Weights of a small transformer language model.
Size: 8 layers, MLP 512 SwiGLU, vocabulary 6844, 8.79M parameters.
Training: 251M tokens, 7657 steps.
Each number is 128 + 24 x the weight over the matrix's rms, rounded and kept within 0 to 255. Layers, rows and columns count from 0. Numbers have three digits each.

# o: layer 2 attention output (transposed), 256x256, rms 0.0397, rows 135-145, columns 128-255
# v: layer 2 attention value, 256x256, rms 0.0415, rows 136-145, columns 128-255
o135:151121134147115115116154110107109190110095109156153130107134118117108129098122126149146126095162111123104139169119152098147176138109121160118108146136103099146149143138148125138112128098161148135133139140076106154100093131097124155063145110113134143149064144139132116112129147147130143076125143149107142134151117152101104142152169071106101155124151115155132122107112152086152121167141
v136:130138114114128151148134090134136112113117115147159145114102163150158156145107169127164122139127116114143109101146139088128153112147161118101106106114160112120121149131156147171116122131149187156148134142102121149122130092124115110105103155126101130104132163134099156120147151135158166150130112140137163136150120115090116135118122149110059134144107132096103140102107140189112147149101
o136:139116192135156154139118110123122118141121125154132092108142136138183104139099124171141128159164132132127143151128141123136148120118175127125130099114112119112123130134149140118152132122110109117115138123146091127153141127104154116132131146093116106154140121146131124163147199123092119148159103118145120161086084111102141127130127077094068101100117148116112117089122112123148148116127
v137:102152152136111099124083176134101133136165084147091130126092150104110140176138135143114136156156085116108148140112112085143137151156152143166137134179162126125119136161144124131135102135122120115127103137137107130113142137130133109115112190123142105130138129143133134107101167160094117079118148092114147155064105132112153079138133106120123138142120134132041105129139129134134097131117
o137:108130129118129107135085134133102111113142110152169154126147093095154144153160114108106100137111114169185106103162106091147107091131123161131118125116126106146150149113116150124127127135086142137191156126064134147099070122111123105118159161149137125167132146112115095122121112143146145143126143126127175117127129137137126180169127139151159097191094140139114114095129105133145109098163
v138:137181142134087108135170167104139132158139139175146128122143159122127104146111144116148124096172146117162166109149117124147131151139144124117100149136104097112132139121156133200137193159152107126116121106101124149143139114120169167140098118117117111156162141162171129158130133127111098090089087108128091100148100137151136148134132127113122155111170140141163100142115112122149171157107
o138:129116168133175141131129119130128127152132130107102116155145137105086142150153126096128137113135105113121121104132097162153136120126127120167117115154138137133133158137141107122160106137155150139130116126134126113156148114100154071114127134152159183128168094127134140124150159120086144104098155136108109142128142080113099124102132138134120153098141116139129113132156114150131117175120
v139:140089153130167135135144165118084147137154103133168116108112132136126153121095152136117120143118097149115141142118117168119120101124128109161126128146079112102157119088115136138085154159122070075092097081068123137140101137106135129124114138119093116099129164153124127146102161116114131167121119097143141110103120156106125083139120169121152143121058109119162101130110135111110078150150
o139:107144150097137127106147160131127108119160121101144158095160119157117108153166130156101109124110109150112099109135108133128105134160146127117155177103141100125120108121151103116073151131108087110179114097123145111116121135136156123128143144154123120148134132152133108164126113099112118090102146136070130119110124094159162143147117121149156168126106122153133102142133122082142131112080
v140:148140167127152122164096100112144137124173141104104150164139077139082133144126124110105148133154084148105131123142124114111156135115106144139125123141120116134108121131107142142127127097125119146116077105104117126118153116140130160132110095128072154151132129151137113146121159126139104123136100119116138135165139096114148133118142129112143110122179153138146149137125137126127130098151
o140:160112125127147114114134132120092121131127141145130083132104114132111116069144111063115164135111154161124112118103150111138139107125102123148173086122126193167128118123126155126143117111077159101131149141146174124123087147111121159123157109154150143127159122063118084111141142121129130114123099068152157095136119141137138118138104152118144164148151127169113122144133114167146139102135
v141:111144137092128154118152139128132133122141111133148110140141122162092175130134101106096113118136123088141120093137159152123197153130137138112110152161140120093104090126153122176121129189149176123153156106147161137163137095104159108144126085141139108103134142132139154142126112148119133101130142123111148101098126147136147159152111119134107112139132157126142137163128102135142139111118
o141:127150152087143132133136134121160117135134114131135135123140164126130136140111090093114114154191115120165143112119135145137147132072148134116107103130118127123162152136122154127172098156144148120163135125134132100121119140162113121170120102147132155126146139087140157159159128133120101106106137129130132126078127121078137111124181152138156103140102122132130165123145157139145166179110
v142:116174129114131115143118146144124122120126123163133087157151123132151128133126145117128140121130184151144155184156133136141117101144112157152128148132148113091136136125164144130151151154126132133169137140146154101118123121098127145105104095151158090122154146128129147130151101139126125120155123172181133136146133110125145161138131095142153131102125132130148142173109127130143090157139
o142:145133166140175140091157088115139138152100111144143141120174105093109181139116116102125095105130083119126151129118097172097147177134076100157112133119121149117138124152113137124146123134114132088170075138148158102151127120132103112163151074117110106125135122144081153134086132139131191137137124113140132135135140094129146076073091128130109146135122127114139111144098127143107142131110
v143:096130127157155119148136131103129175131110154158160138129151137114098126151132153154146132101138134136142073154100118098133097110175124126133137160098129120168122132137145141102151102138171104145171103140153111120150098145108153106121143150132178151142143154134098175113140131173107143120085142152139139165138117117116114124188131096118134109133131168146124132166128118126147163127134
o143:117106150097131115137110133145139128146061112141126134134172146111127113120120115109153131112110076177142113129160122139109094116172093151133137114137141118149148153084114149115156114179153128107157126180139127172150127093145126125121134125077110102152139118086108123129054093144133107115149136151137163112135090130100124131127089124166152095187104152136124144120064081110118094115140
v144:178139149085119129129128105175143114077146092116124103160081148145142147128183159106117139170143150143133090107130141127139160154122152118133122119128136099162111102138111113153127104145152130121154125099122124097127160128138121128093134122130117136092149179117151146111134103108104154135155157163163135085126132123132136131122100098125089128131101145144103175137118138124120110127134
o144:084126142140156144072172116113134136145138131144126150095107111162134123156121121137108120167157107098146147141087148111109149171066165124101145109127094120140137124135135127124164152139121136122114149126130132136149118126145152113126146144139155130134150097116139151118172119147151143132140122110165119159133142112110115136114083105130150137132112141098120141127129135115128152129141
v145:163113076114101128184142157140116089146132116161150123136110113132126107090107121135151148106108138122149098120129138129109163119122115131166116106177113122109121152120167130120135114097124127112129078088132135113119163141126159114123154077093138158151125116130148124121131143125127106118134180149130106153130160146145137142139115114144106149104123103117124138117156128127152176124128
o145:127172112140138163092145113122139145132137154105100223155128122168106104130111122132138127132145115117110129100156117127159125157152144141127113131122134146130116135120102127139105138125117139108152152109138158127146132167083155122095138125155122128166124125120112139143166129122160124117137140147124106123160115130105118133150116124098092134129163129123137099124088141087111111091085